Weights of a small transformer language model.
Training: a variant of SOAP for these matrices, 1401M tokens, 5511 steps.
Each number is 500 + 40 x the weight over its row's rms, rounded and kept within 0 to 999. Layers, rows and columns count from 0. Numbers have three digits each. The size before them is the row's rms in percent of the matrix's.

# down: layer 5 MLP down (transposed), 1344x512, rms 0.182, rows 484-550, columns 0-63
# gate: layer 5 MLP gate, 1344x512, rms 0.182, rows 485-551, columns 0-63
# up: layer 5 MLP up, 1344x512, rms 0.188, rows 485-550, columns 0-63
down484 101:492496474447454529500507516554501475487493545540483524503607454500520544468604537539531501438443549440475468520558505543514509501557527518546458514532562440453470453474460464447539537546501467
gate485 095:491511473499591448517514532489500455470554540508541461508517574501541551454459507540451456461471457536532470599515452515480489518491500486492542508550543477521589492468537495486464453534502478
up485 093:468564477563515496524493517493498482525465487493584522475529484560498420465527494485479504515528470478504535450449444480501556441477443531485484464507482534461528463514499390453521454549502522
down485 096:515543488502496502468509446535504528488458510530484492508545495523490458520546533530511489471524467446470464544515503501527538593427575462509468499593505465440478490566496583495510556594505530
gate486 100:555484520494514496513538483450490560514501528464468445529406503508476570480447467509462501591498530450542466455533513510469443473511547469530449505494459549457553428492524454500534512470494527
up486 102:427421567572457565528560473457532492500540465475395542468518507489497423471495526558533557508425487474501551490516495498494406495451560419505448483519555495484456516505566524544484472523518519
down486 105:469533532528453565475561489565476522613542542539425474548514539494474479434514537540446493543485509468441525575545544571500450544513458497525514541451448562461565473400418492513562573473449503
gate487 111:561536470385502515501408540416456485574458495490508475537506459486482541487435538451509520369535427510537456564507550475539474496567580563480489533566547591544518444453491483477523493518490586
up487 109:559577484522534460557525501545527496502494504486504455516531443581541505572506437465542483523483529485541478467500494457473537521479539463473500509445463478466389533506561485550481508546463490
down487 095:507396546580547502472561487505429495497516536490522551478493530499466531442502500495485513445491547557504484508496538438499579527513453399518484551527476440568485545516452423538492524532482410
gate488 103:500500488544495511519484491483494552502520545487503529533510519577439556466530481526496498515418419529501400503518489457509508508475438481502504510484545441565504455478598479533523485468424425
up488 103:513456485484496512543524467477477487505413420499472510418570511505544409562553491556469490530499544540448431509479479531506476511511428455464430487539486553527430505464443473432471519546507467
down488 096:480477468470479471449492463486509452447536507557555475515542554528508497451492509496488448388504520580449441486455508490556473437472494467583451485534456524502460514565545532485465533638531523
gate489 100:502528422470515481474516497490404493481471439516468524479485487526501552516588556537500511474488473460515536541476533487487491414483556480530525522498525618523521480453501525471507497503534535
up489 104:499460516442477521453458490504478532480530445431522509532545517469430500523553497440453575556554445493442472526506592593506420543442485496486465496497539466457492558508496524516538512500477547
down489 107:513465503477483462482413526521503553563471480484502509499499487490499511497446504480459471490562498535433503508540497512509445618512505510464464487517506454432486543538431477476499503463464525
gate490 103:536514459510535504450442504537508510532470514501506508460485469490554495538449515596499528563464481520467500512516467554522485541564516554493440444449547434485510587486482473495534488464490512
up490 093:561410503537532448488583493491530473422493426527503501547493404414464526447514525516439480460493536522529558530410604461474469460465468551503493596575524440463503484465554463419489560528429454
down490 090:512442528489445459502531524508495479517526453537496518517490461482489501455488522466422477492481537540549510493480561538548554467447566576438481607522479462504488443553560481485456490584553490
gate491 098:545505491443533509492508433539492520548564441582464514533487487529472539491473495476580554557524479505476474446482500467571458488486486506528432573456479558518503447411557515486530524503495570
up491 096:460479510460496519480457554519441496510478519508514505487548504552513509509499488499509425604493508411568499594458466492479513501489536473516439504497536466537451542470462468509467529535509479
down491 100:502550481553491523478506507436507510513521521513494505455537557486497446518445457568518506434468527564501488476493509457403525543500520498487472488435516455470506530505444521490484503485549521
gate492 097:514463465466514453513506445480521488523547509417540462484502530516416458448540582513484423495449457516470506487495519504515427502427462512511436516577492484430487526489545544466476487484505403
up492 098:516480455519487499457553529558481511509484528475578457507551544517458460554544505448473470538515474469540492546479512534494533506500534513490474525577551563497574402551488501641543509488484446
down492 099:463452464510555481518458462481496495559547520468456495427566468490517527493550402460488465498462550522479487455529534458444497448487490473558531483465446408477504565504470432558471515487449505
gate493 106:509524496475523447503543482466502447517528507538520472531515487441555507516472495493456509448486453476454485490449484526493548500569516542509471532539498479546486415550513534512466514470473484
up493 104:499523535525467507475470439479482566509474509510491485475471495579443497529569490506486477531451455508536504481439495462489423495433443465511533548515452487462484523443509546539486459461597413
down493 099:496494488533587511504579494505424495436466516470515473522516516569468530504503487561516477573580472455459424511482565521516570501485477430457464491499460544439497576452532507559506490468528495
gate494 100:452500413495510474465474531557523560431455459472531551545495502476476486477506509521468481558502486403526533469459497512551482433480600515418466485507521533472428508532553469466511484483521508
up494 103:522481468613466523495533485566498518553535465457510563457501512508517498417538545485584519550514522477483488458504497461599482522508489566557421516522438493481517488465582494474494477527520526
down494 112:498546448494485526524554479536455493492461435453505557524468530518527488512532563482562464506517441513533479562527475475588469538475527538497512520437542541571487428443529508543483558499483452
gate495 097:536419448510497428526496499509521503515576492448450544490496535510539503454528509463469467515495506503467451452437481508524514541503569558426513474455476480524477465526537526494530538465482476
up495 098:513496516524439449484515527523466518535536467490499506548498525452407448459550488524521520526451470477486567489432455560523514577480498392472484549465522443447462527553492490466450553437478504
down495 098:483494423474412503481441533481557493492510481557507480457454554454470521569469514495559422495516470542537515498432470546471466465514547502531486525554519533518583457505477487471470575487476489
gate496 098:419553484561418468530595485545487514502479531498407508467489536507497501558533523489514513532541445560520478521470530512515475538451477528440475565488513465422511562518474535430508488493466481
up496 101:477528577555481520531486434556500534477489512476525566494557481547558488461447470474469515516488523496584528466511489493509533507528490497477487492441501531491493452547533457448399489499519489
down496 101:506392494537491470524458430530453544547552514533474530445486484521490465497538508574467485483537489474478486530549520446536536559564591498507556557466462471542507436457455554520484491503557475
gate497 095:538545527418546514481535531490430528523492534499483555535452415457528514456497414439530509492450496464506487494556488535547538515490538553539542532525552494560533503511534534482517514512492445
up497 100:540512520480535486437543534545436455509500543493468518395549564435504439474581482490512519493511472524491483481519455535481516524513452469496478530515436493566525593534558569529423462495448453
down497 097:502474526521466435417511535553493483451541465510473515454492523550467485521451516528563530419573564471522462515403515497520444503540455491440438521433483494499520497489503506463485541556494544
gate498 104:525510548547478494518480487483511481506408494475538497546468491504507577425517566511500520500449485512490467498514478502494548472564489504523531511455532461465449466526504421557433491540499512
up498 101:427535491459488528508519522494472496399450470530485478518549494585454430539488504554467554453446561488507546508469572538517497541477570494497439504468527491600521429528475526534459482451506528
down498 097:570518484444551598487485499489484443560509446493477538512517443519473596557509525491498461507457465461475556578446473451540486542496551520507514544479491507420499489482462516441546480482441452
gate499 093:433496456489533498499526513521503512520414446475480464411510455489517592524498491502486421457487432458519524542535503500510504607480508536423436534501421549569444471421510487486461555503461536
up499 096:503515550478434526523581440494409493451528540451533495430534554617501481444503540527527447528520460556469506543508432458487479484522497466509468528505502539451473525464441476486470464441595406
down499 098:481504544503493500593512542500501485444439464550416579517490512514525459481447466491514526494505476544521538502504467576524532467513477484526454495492489484538477452538472494534499514493451492
gate500 095:412509494565551499500522472556474547493605516447507450549525540535492514477448481509561522563461525590552507489554515515510506517450506508515525516499615577516465481529548559512504445498534528
up500 098:490516481479488536550453500496590533556429500534506536474422515540496515580546469521561445523507493490608408522473551489516506480514500497539559506527533538562499465540572504512447497536512551
down500 094:500501467471537465468478481503571481415478460510588514453493482485485525538498567491508524497470427558553497558525513518515459536472523530483455536507499499518497482526486522581342542571501475
gate501 095:478539502486473426521417533499506453539448559472503512486452469475515477490464483499444558513499474393482470539535550581477492461464491482422493551443461527393450457492512496476499527504474492
up501 098:513514476475500512453521575509483520502546550508576465501502490515513511487492479550464478478506475452511474415527457497506539551486513531425540467538518523480492511453463555444511528513536500
down501 094:537484472479471482501462404509511511509473449466524513478471472459521534512485508589489504488514493537535514549544514517477571550521548488577503478539531457558490461545515535519512444509506460
gate502 112:473435479485554471505466504522476602534468520513520554481485593502474529478492414442516423503500561519505571518517354469482514528509519422593596455463500565550429573454521467507493493509536539
up502 108:503462513506455512419455509502393512509483487483497463537416475486521520495480438529486447540508520501558481511419490444470568468503470518472557522492547485591420518471470448506521480522493453
down502 092:500510514500491467589547513470454526504482463485469516507509516531505450554480509519484474506508524479464534449523543552517536561511461449534574501517453418559487524478461473530500527514503477
gate503 105:479502499522482495491522559501513537534403496512563478485445464426545524504485517526524549538480521502493457486497442550509432551533557531524453490555409561459586454515513513540521575516490460
up503 106:483491513533514451532493603398535518467590528477484524520466505459513520525512431481459486520530520464448511492525560474514536550479505508516530547470537559465480428525477450547486469449447459
down503 100:494525512537528471495547547514554399547562549519487473541535432493418514534560516643478450538468478472448461469541523508464522533464499500452555442501460467554515516416573503570467492506469540
gate504 099:490440533458479579493512445490481527499498558501472485475480563498488525436511510461512471561582468517400539525464547518482468444532531514457492527456481524456473453536534518480518450467512577
up504 107:486498503477471506467466502469541536529477453428492519522448516610458455455505527522511529481507520442492510502463481472562530505613535430584541503528550527485435474441492457434479540522465532
down504 103:478461473446587433525535587480451491494507480513479528500507506512466475527471578447573503498571495461468520522513490507521520483573466499517512512525538465462497491499439485409537581545538442
gate505 099:538487473557559496529504513522444514581475529498521530563496545576491465519547430498556426508447513466516525483507512526527521496446450453548473523467477511440452519513523439501493541468423520
up505 102:553501513493516534494503445463520529554507500539494452534490492447500517483474534492374571552505468487554500538542456519477527476502511504452497524493463500496454418493489542382461508516496482
down505 099:528565468505438509477493554503575495468524511574482463464506472438467444493493524493531467451519515565493523566500470490494511554531517497463449488538569490496522532516486561486581546545499487
gate506 099:519524525480486477500481488552593561506485474537575493547482462436562533468545466461530534572532546533473501453508546514523460465475522453460569518529469546511448431489540426522451600489462413
up506 098:578483485482444530555481491459428475506469502478511503462512600530467477536532521458497477499548422479421534568511571444515495546504489524478510492515500539530531454562578491408515448529512467
down506 099:415518475473497482572493520523452455538500464496472437484524438499499465541427544568525523458485444532588520475547504567486551458469473537471489512513542444509509511538507492484504514497553450
gate507 100:518488491498451492511465461491509571448515447532479500563523503513512523503422555464466502505520475511502498481507507507501497529561492500552454519481599486542453506522538538494511506527539503
up507 102:506528560574578530476475551497478426509457533552597525457472437449531499557487471519581516474485517494509463495528552488516527528432485530497502543550498438540456519547501534448438515489549504
down507 103:489607529447451499441462442519518524546477534464504503530492464503519499485526437503518495532453517467454433510530544490468457531506474462521491453557499501467546532548459552511550490499460522
gate508 106:429512516490576479444515623484485463494468546550521489604461509511540563513479467517435515443469525574527409546495441528513505493448499473515530531496512384466562537449476448495445513545485465
up508 102:452518458446451482525479485531477483492562509519528490469491501470465458504498523494494531498528514477470546562411412568549518550489506488533455558483529438473485415499479508530481449521450529
down508 099:494380450415441485485478458470485495433474535592493513523437468481496535469490531485500543523567547489468511529487523509407483480498589581484471508561481474545532511572440522504513486460544614
gate509 098:498432532485481484483581470523544547520563484482539476558425497502519587539502468512499472443497503482446555482535481506456475530525488505524466528464542456501514570515510456533414461512442497
up509 104:459562548495545507482489448451479488476485497552460521544427460524557484519485446521518492455456532501477510459466518490388578469504489525526566479537505493529472488529551549632430490511517475
down509 104:479530546532539464435479510496525483444529449522475510453481469551432478566517503491512574469429530508488526425482547484451485520516490443517418540433462536547418575424553500542535442532480462
gate510 104:569517537579541541452513454516422478525512505512504489481525496482530560520514528506500540543523490442558442540499458529602486532505502458507488442531511496513488469535449516493421530455531462
up510 105:518497553521490544597554473569416569557505532482495515511509485499519502532505493478537522544528521451489447531510440545528522458547551519597545423497640446510450510529476488528494542501490449
down510 102:532454486512453493536502488539515472553579525499488477550480488452576477524418510462461522508578479541424498473441517522552555521525538492444508453509533504510545494563459465515500550520463451
gate511 099:501496478487507511456562446470571507536519475517472493458540590533461528500550504521478529472520485527478455478492504532469489403524567566475491553499562489470443423495488521497585432508551549
up511 098:389456550562459490525468549427450440484527462520554527486451446559468420501507556503565458478418523497521465505432451456503561439508451462551537498526493512475533461440503452488532511521425539
down511 098:518470545534539566506486462471496504489509546532543478569472476513509585443480499503539506483460497513440430567567495491438478483509472526524531495512495449516496549407485459492554471492566462
gate512 096:473499505568524458438538511402440498581476528471543489554570499459413456490509518558496462524438513509462559535472438453465526566503558513527538517540536547562490560514492515518453484505556497
up512 098:458522485487558484520545503508487557467518504533457530510522544495538554515516480447467601520484496544464547476543410522517557512452559537485522518523544583536448512517486504495509606492536494
down512 101:505533493423492518606460542481579540492542450491467516398478499546548483454464543439491517469516462413556487486592476548444453533449443541499488528444559517505491480540530460427488507501537496
gate513 095:492482548473547460522488495523499469513476416443502472497524514545551450470480450579479558597462505545469475513450461507560511551520542571513495570490455502517515507502595499508445492601516476
up513 100:467484483469480557538516503442520625542598431551477484492494457458508478497474398456545549450548536472501497511459460557452486535510500449539471475468494525517512510549473536524469461443546522
down513 096:469469557483476492503426536462496518486437522543507520423480441549515508471400536509452540543517448474489550441430512527537487506486579526441439499455494423478482448545483440486533507384528535
gate514 099:486415495554522515470544461389509525465519519521463492479441536484535494486414479431499500444469499570537510488548442511566493490476487520490454552524391506541506487512514542510498413515490417
up514 098:467439572525485526538516490402517574550417457607502491534468503455528490506501525450520489567527525472467512521483422529516496549481536517551492540463511555555422533514528502546432476470520478
down514 099:452453524471484558459501518519475513518551531522513516481500480522439489392447467471511535510544554565454526530516514516507521423532543515493519526525505493405513485466460473486448529441539526
gate515 099:547480475484448457531453539515516461513565462566501512547506539548515590475503549557559493463492536489464478560472552553540482516485503480502481500520526459444528429545515484533472537507548505
up515 099:481559486487494520494467470526504499475489484478463486494559489472488404541447439443434482497535504558513509452508544537448560532513563454557466482512548443562548477512541499544463521504498496
down515 101:488475544510513536462488494550479526478546506568522483569511488523537501488548495433492503532487484489488479525501524467497468497490536495454534468518452457595535530513522502482493475536502488
gate516 107:518499440474446476440472447504438456497482463440512493459521518545476480551488518463542450528460442378496533400512484521490546492487483503569490538445431511460450458539456466463554494467477554
up516 102:504541507527492460515477503534454497498477452576479507493451465525546551543467432537466453457483561534513535582527538558588514502504472461451467492511459509429493489566433511472517522513479466
down516 102:509529485438450555560489462506561432512423516454468513517559530494503497441472467475508480472484461494525432407458497397515517481465444461480511497421532561489471518464528504430494478549543450
gate517 107:513447469498532417524512473577472490547483451446527492562492575497455581539483516516484533476477487515529556498541508487540506524569518545502479498524480517448466442551461447479500441506465500
up517 112:477533508499492530514550390477599455531519522555451562528521486469501471472487554525462549512526523393508494527506522537452565486466446458530475470487542494542541526519510480484530465476477516
down517 101:594531451468501521487466464513439446507499488543461485481558567471488489537504553444522435520489489466470476524432504504509488506459471479448482494517435547462539489530535517513538493437516482
gate518 110:447467539492469428521488537478510503504572450415536518514505468589528546567581479468479491491589463597467483549491511462507506541497567524520500492503517524438462541521420494436515545426410544
up518 110:516541476535515562571560523442488485541534498466512467496436524468497534460461509469495517472492392490564466489462502505464489503508486493458508440411498549505535523504470546603512511437599580
down518 100:460506499531467441541501517494551443556560485518528483527532565475468504526559378419488426503531530556502421498519462521593481500552507576544550519503527514484456499457442469546435457439477491
gate519 101:458486457459524491547538423540447514443430496514484540481438510428470512543525547562560562503498483477410544508558453472577477482515487399498549580481496486435470487464525482532504480511471432
up519 098:495483508531481476478480522549519492560501419506476496520428522415498470513470573518472505463538501497542501512502493499454489495534522524465457446474495532510594479468512527519486561543477504
down519 101:525503507476460518510394483606545572484517497536508520507529480438462531481505570449467533470516483458542477508576490505471483495457537555524488545501566523508508443463455468504534487498507428
gate520 103:444467495578527563358585416563574514496459465439454588462477502485496499546463458555536492472544513456527540487513538441490478493470562497461513530437491535496486557468457487439472401502451519
up520 102:490517524515473430466490530527494454485562529484475579488430479414470517566412536523488554518485524549576472524514492497468474458490572475465491507470453490568478541516446527543492457465485479
down520 111:521498505514548472491581505535523503530446538511504563474491527513508517556458509610400519497489453502489484421477493456448469466507523507450617539491504456481541504467451513485568447436464524
gate521 095:460481438548433512462454500522518504563522479554441531584569521414497508507490542428466580475502492462492496540464436499457573451439512537439498529555543583550549476426527546442463425490567458
up521 098:548544512451413448457457540552508550443478470553498500500503569483509540490488472505467458543477475468457539486523520513546525532502486497510509507429578526509475512582442545473477445492433459
down521 100:433539496465505529472575493475507462486508525521528486557521483551523454460460461445470561513500466456488519527519509422414497553500524421537466467632560522523572493459519462521469448468563480
gate522 098:491553458498455455575511522512510479454525489499472521552491522539566626399522411550472502445508466525512500461610439521546442499481415495586457501549594501502581510522574570459442540525473463
up522 104:560561515514558408415407484486460487535450464498476531481516565485487514500564523520487441488536578524454395489447575452434487480475484493480527501489514513469426459454447534430422502448505541
down522 103:498560523477505548515484497474551475482471564602476420525546496478523494570553511533524511511469453521490452472521510536571466525514560429566551480520500557488471471558440538499537553555469531
gate523 097:487518411538535502477542425554473487456501488464487510498497520459450480454462507498543540459510506560505433460507447476475469497469468451475505502511522506421555509508480558475561489511473517
up523 104:476536557516515481495485513524500439510475489501474492427488447530497501534450456576390568507522530462529504493490516532527551506504532515425541489477540507496536472537583426541488499469518453
down523 103:532554505470556481484508512525513581507544505499512449432468516484463568471445486535481457551501551461512471548482535536558475446463485581481433546454472494511606544540449515481527526531562427
gate524 096:579428548531560516521477461527451482506453457474425470562544490525592447453560451432518532527466476498480542506433496522443524448508440491511522531485560537440473468530521538519510553511502480
up524 100:452465496490517466527428544543452497466496485483478500582559551498489445494482463436580516514494519514491591573410537552440542480514553497518502560493478573496488517498525444440555533468476604
down524 103:512527533556506472563466488516553519489498491439473524534607506526499506513436452478547473508526539542434497482460488534486530559508507475517504517494514504467487518446494470547565557483476465
gate525 084:515463488409546433528492541490501433475435505486473442527499534548544547514514438489479427405424532478475503463531431535547470483527488541465501452460476510553441638492506524515516476482529489
up525 094:450499510547413527552465459491503551469503505543510526559468514435470404538476546510464494533549494534538480465490549440414500475494526443506543505520494492548542535452538517456503527453516546
down525 077:547492492453470550452509474534541575471515433506511475462506492431550493451505529459545482525501503552498512549494493502550456533576457468522447495522527519498474489524460519550494545523571494
gate526 118:486490510515494526525549544471476523484462496550523465512453450501520410538577498503517486508476507523432540479465472519502496516471500533435487549516502467523593492446571477483514482514494496
up526 124:515499513506449479539507492460479461447544521537556447499543547485524489467464511489437519481457471504523434494537438489509469543542450518494449527452549507546395438581474445507504529517508511
down526 101:389510498436487536513513459543480502542480496445489498493565520514560549432515459530489522445502508457515455492520473572490496453460418465534491450491491550533432501542529520555512534518527541
gate527 092:507462493526461500554455507533500497447452506461454499529464496469503461475526514488481507450533426547554480486489446500493521511523531526527511431518480490519445541524423508535526538441463518
up527 095:465472505542597513475509563466415527507556489443500501533444542503572462563483492494554453478471527443468517488474461499559466564422498451525533587479506454496531451467480438548451523530559504
down527 100:496473476437484442502532497533525464524533461533456484525462506551462546546492509492498466464524483530407517509507522504478476511518497575518524498561459519461469484453503465434429532450461515
gate528 095:492484487524474470487525484429507497496466497560403527462515439539500504437478450467497463488458465493468533455526480527480505460497467433531503498487407587491470557539467487489486510431454475
up528 098:470456525549566472501486554495444501494534551531500548508493511599476494572603454501510461487549503554454503546470503449521483516524460527485536487479471504489529441465481451487524427602410493
down528 097:587531474511486521469463512431459506546464549455510452515549521435590539640530531541494510527528478431464413487474534494514497478459581516465518468512525468537532560488450507526487450551468491
gate529 102:540478521435514532469523476518506556505465529478458464435426452479553512461440417416586459504544513485443481434544475488544518511470502454485520535548548498392511499557468506517512528497491430
up529 103:498487507524483497508467407492500446532520621515512523509471442467511533438497501513491503475487493618462486521591500514489491458510567463436479464553498576546468505459516500608470421519444474
down529 103:584499529538536487537523536471482497569537523519424499442559553528448436552567564478570539510566550512481490522507546489431540506533520521505501454588479473552567471484466494500490414481458516
gate530 102:439435529550485481477498479523480498505459519508482442556534415542505510549525445511520469437483588543474424494575491517441548453518459517480445559469494486419472479557503509578562454531528456
up530 102:491465376487476494512561481449459537575485491466546508407455544535471487510466533482531491613486510563537465505454537513455519534481534497601431466462507517466456451463480469507558475480493544
down530 110:459514487546453446497495573520486476486462432469446506553552511511470468558425446507447482506497497525564471531480501444471476521504506423433535438480548429532548465452426443543520457477442535
gate531 095:526525451515488500471607470468550485475435519598476465487512444580455459476525512502527482513479431446527512576497539529505504449507507509520519625504517501485469532532493518526453452543474477
up531 098:496555515495454490537485505554489526502507463454507486510500560489480467506493537526523541519411477511466528514564504498521438475443552432456480453520545479425491503478535471434605495503497538
down531 095:534517472411589463561533509445410456502466509491554532487484554487519495463453521524513528538394465539477577487551420488470516508517433527477502448452528477512519472520497518523572529503562464
gate532 106:499517475468493419532572569465543506544467540463484546463459522558530549493504522498481439501468460578501465506470514542439390462482528479519546468529522507576562439472496478442472536480484548
up532 105:563501514492447513488488563538520557482424450518519498455514523462550418528495548421465476480464458442515437519510567521525484470422480444538546422508478501497480458516475509504461543485524529
down532 091:460485570517507418475480497482550529517537501481475579491503478499472526560502508540537429569460474592517520544498470523493476450485511483496530548427557534487481502519484473449548517507527509
gate533 106:418501495469499494441464493523528537400494535480507503549466458460476469492455526482480437530546454447505562509518549575517543490477535528473541466407523542489530500498477536526476457485410400
up533 102:457509493454447478517474576528455486410454567493469475486521460562493420507503512530443429490427535459452508534423557562509517518511516449475451497540516530442526491501534416486441539508479471
down533 105:530505419554509450514473490537497478459482539434477503455423540504437436499472526481495474527505523503526505482539467613529481474502492473491502411465494509418513545510480519492508520462460464
gate534 100:474536521519415487511528543575485514553533541393382540390590532440529503503500466518479484537536536539489495459493486455565517517527442536419537437530515494447532546486523454447486489474530475
up534 101:502524498530568457469451481512527478550496486465451491500481431539548488535479386537523437500501460540486474491496489441539429516510538650460516538443498445590456473457539547488453482562562498
down534 102:553518459482466535521545502491503594552572506441497450416520486449578482555511487566526497451431515491498470461480420456523468518526475568557488408536570529438537454557503482498477477559507465
gate535 099:502515488439523507520566533557472553475506571536453436549489458493517473565521548497494480516489556446486510533491435484532498419480491462520446538435511489515537470503545506485502576468452608
up535 098:518473512521535478484498527512501495561557526485509503501453481443570533535526540499511480526483496460496471570506384468528523599509468493547435556516440507578524472510542531501498510489451414
down535 101:497545477493434437578527522497445536496523493504443596491579518509455538510437499472486478532527575556461456506477507516499588493509540435526508509548498491452520481514429539510520425528505518
gate536 093:453421557561476468512507560550556489583587576539490468499468470516524520524476488577548544515545482506444496500604492423545535522515547501449541509531513426514456535485530522439499531574563512
up536 095:486538526498510428512499521436491429535508512518451552483535500519477475451588563474529514455562524467521476465468484479488491495465431468504543417555571473539516523536415491462522555457557479
down536 097:505594480472518579541483516475544525441505461466487438521475484452483485538567495441515576478486482476541538508495522528579495475493505470496424455572508512499522524531456437457526527456494476
gate537 104:480484513565498535463526469490444471540542546586465480455537448539478486539522410470531503467497551481448504454460528505547497540516543486519451514454518520504469475550511502488582535505576561
up537 103:566518543545564483534577499447483426505568476585518480474469494455511548560527457543527486503514531531468486533508453482527488475527561598502511461479492536462539534557514461502527476524541490
down537 100:566495475557464514530444455496538487550540463475483599548479459460542520523508515486499526484564564483507457524521551487516485448501584552520563520481562551468578461482450511551511563523574513
gate538 108:515452491562564448503554479480516510487473514440502572545584581506522555471507527534496536493535561502515514586490561537551520486491491524497482492409446490499522527512548504500544493511518478
up538 111:507522426442496574483476561478509542537479560563473466454488472484480502472503506488523536556583486457580526452512544527504486466463444520542551468489468413521488560522499460465564478530479467
down538 098:525509505477559544524474527521496528496480503463489510492450568426454488439417462519467494444500470468518501524526491465579480468530426548494602520489459445519481457490449492512544483419516479
gate539 100:506516458529536524521429473489478524469490461504491451486484458493494541522488451515562462484627490477409456445464562561461462495390421493523453527505564484477556482471430513502472509497500483
up539 104:435480458574468549505494467475484481506515476507454492506482537581493465475516460479455503520575534519537501459555491495466498560488570483530514472552506508522546488498511461478454527593467472
down539 100:567480463491542537513482483526431479458514492493502560549556563509521469532499470472494579555455476584473500517537510495473475516508476497506531526515539447555483508495543474414533488480552458
gate540 097:495527488454571443553513521524562507531506574594434498482522495533519603495541515520506512536540535516511447477539455494436511440514512462468510508431569441456461503455488504483474462500465436
up540 093:552511613531500491496501547481493545480536431528508503515408482456455465465472514489506480482493505536450509463481524524512506536490506566471507463442431500574552462521493517549474492507576484
down540 103:538511490535483514478551484486395531483504472457498548492440541478509545502541571537520476440494504522471500487422496591468492565498452540417430445471431458509469479515581511379496496586444472
gate541 096:439450494487520567497528472474536453514511491546561476494484496546500544497445460451498482558487511517497516489472469442505477478525522550519423492421484481421518513446459560519542501465501419
up541 095:494477539458519428471486482487461561446597559465494576462483511502521521446540502527553482587569565560501433525457456556497575483440563490485466509446489479477494586498524493461530492482454543
down541 095:531511558510515582506581516509451455506568489524512475538516466446432516476500536429506466467484466517483557481494490579477508563528489524536464532539554505485481505474562467456513497590497536
gate542 096:407530448512506542504525527458459520466569479473543464495497504500480454564533506480550532481516480482505545550542525562560476558430506539544497468478474452448487555466506461483461483508546506
up542 098:485501459543412494461488501441444457473492509438517486501488460499530510478514534546542538469470495510458461483487558567528489483483567473489491452438403432556504488554589638490517396534488516
down542 099:502502480539504512526532550493516492577466500506525534535490538454561463489489450440557579454420471425465475497493495442541479483522515496498471414464475514528541529534538551505477463494515478
gate543 100:487467496466471543537522531492474507438474571509584607451544507521576513516561568564524465444438488556496471463503506512571452515502541513510506523438501513495478501532434485446468495564418514
up543 101:418497528476534508524509472467509519490467520428518506441536535519463512510542505562545505430563481589452477516498561525478538506514456460534468507537550555576519463511375453535490422534540477
down543 097:504483505406496486475509475481497518482399508576523479456530479509541499480465458457500619430483471600498523485478443453468474556467465508563554525518528502474522528521448465474591532519502541
gate544 091:572396544484485480493506481474492520539562432542525478460541506491537576544532481511556528466513552475532549452513476457450508516434503529527492479517443510532519448460517457488536518524504456
up544 094:530488489384464506499561482418517489547449438575556477430501512547442626487529491480520534451452569427468544486500528467454558518503500504588447451475503493486433431487506496472474529441507502
down544 089:508504547505511514434527381483509442509517525507545534489429526526482460528526466506528479474504525511526467501514538531455538517470460515474522452556433498509470496447563497470472481508467515
gate545 100:432523456562571596488450586549505533507477486518511515481472521494441560515512492495488493520467509533475482596521452470535450521535529469531541421443459482519520471498561523540477522507528462
up545 102:523533526540545498526515483492488542477510556443490561521488534525453534472552463486564464558521512475500472556524446488540521497504509455512443462492478562517522415508549485533452484511568404
down545 095:480500495559487445482583455437545488469450421533496549475496555485478486506517504496450514499501513451474504499535458496457476573476514499439534493541467491494515473555518512514566464414479535
gate546 091:582438488557438515488442505490477503399562453491495408432511448441461531477513537409534472499544463459555484492561420464478437533487509507461551542521515507577465494435541500490559495454531529
up546 089:416555498530461512460499504519460553412422527534548532523440495498491507497562444519448440513443469482515453535500468553464530501447502471542523430526442466483548452484469521449508519499463465
down546 096:464477485439468497447499486553546519564483542490389470505459491531453527544478534513518530542527517496470467446422521381487507472460565477478480472498513538436473448540468525532485524583510479
gate547 104:437574477507498538372568520479535502498466467516530545531525505497515551570500428543487516512497518570533498535482509476556562508552510514443456479456460476559533538508464491497560499578510456
up547 106:493531499536479561522516481513522432508467531539485539443517515457502535542512475499435532584505545501491451540452523511472532532496504432462592497560543423617445475568489508499499503572531505
down547 107:461522544489501492566461537525531505502483460468536544540514569515499459501475469519491535529474551476459557560429515478489476564442492479553565539533466420492438415566527567481450476457532535
gate548 098:534532447478384538497497533440548544425502533522526499511519527580471516484468497503521439549519538520535534511474585490536434490527501512382533492470490458436450480533497511564500516463521506
up548 093:502509519471497476457504507546498508559557508482436541559494493535516551572459413552503439456547438556482520508414528521506499539503467516523465465444477526519445457495489462505462559507439477
down548 098:435503514422436484469490486513489505524454525493516449469484544539501444475502458492529543491561431502492547554499535448377559468528559568470464463562471541493464597503519536562536473465478427
gate549 100:490534535524500498457444427518443463434450521496515547505539488529532547551449513473519543450571457536466471533492450512503500493530547506562495464424451496461459456465424466551464475491484515
up549 099:471463565500469548504593495515454609443462490508586500559469494498511491529538518525487508419483492487522460427484459400522444477503471546442470535476475561489512581468509535588543532549575506
down549 097:531473469500504515478415514482482490538467472492558541476415503542477529507493499459580426500513547518495491504432510548526436459484443484419474435497503567561492523559451502455455487523477461
gate550 100:550482503518513480532535512462438476552509529454458444452499480571524490503433566504518519514590404588475456508525426535540499462479475574492420518511511484516548483488536541507485534469457486
up550 101:471538482540554482470512471452509491591498534547610464466557493543477491520439473478536484496587582489525550554518427512483497498461541454471445510545492539532454547525565506490488503458437479
down550 103:420458497502444559546464429528508445411466440467522444471473480422552503504580480497498523436525497475498495492471480487481515511477474501514516491451583548511489445467534491479513523497515447
gate551 096:504542449474523529514466504459432483527475480519471514514534494532494484492456544498480499530472456576471498451467498549558479498471504543500445465473519459471476506439461432541507511498514471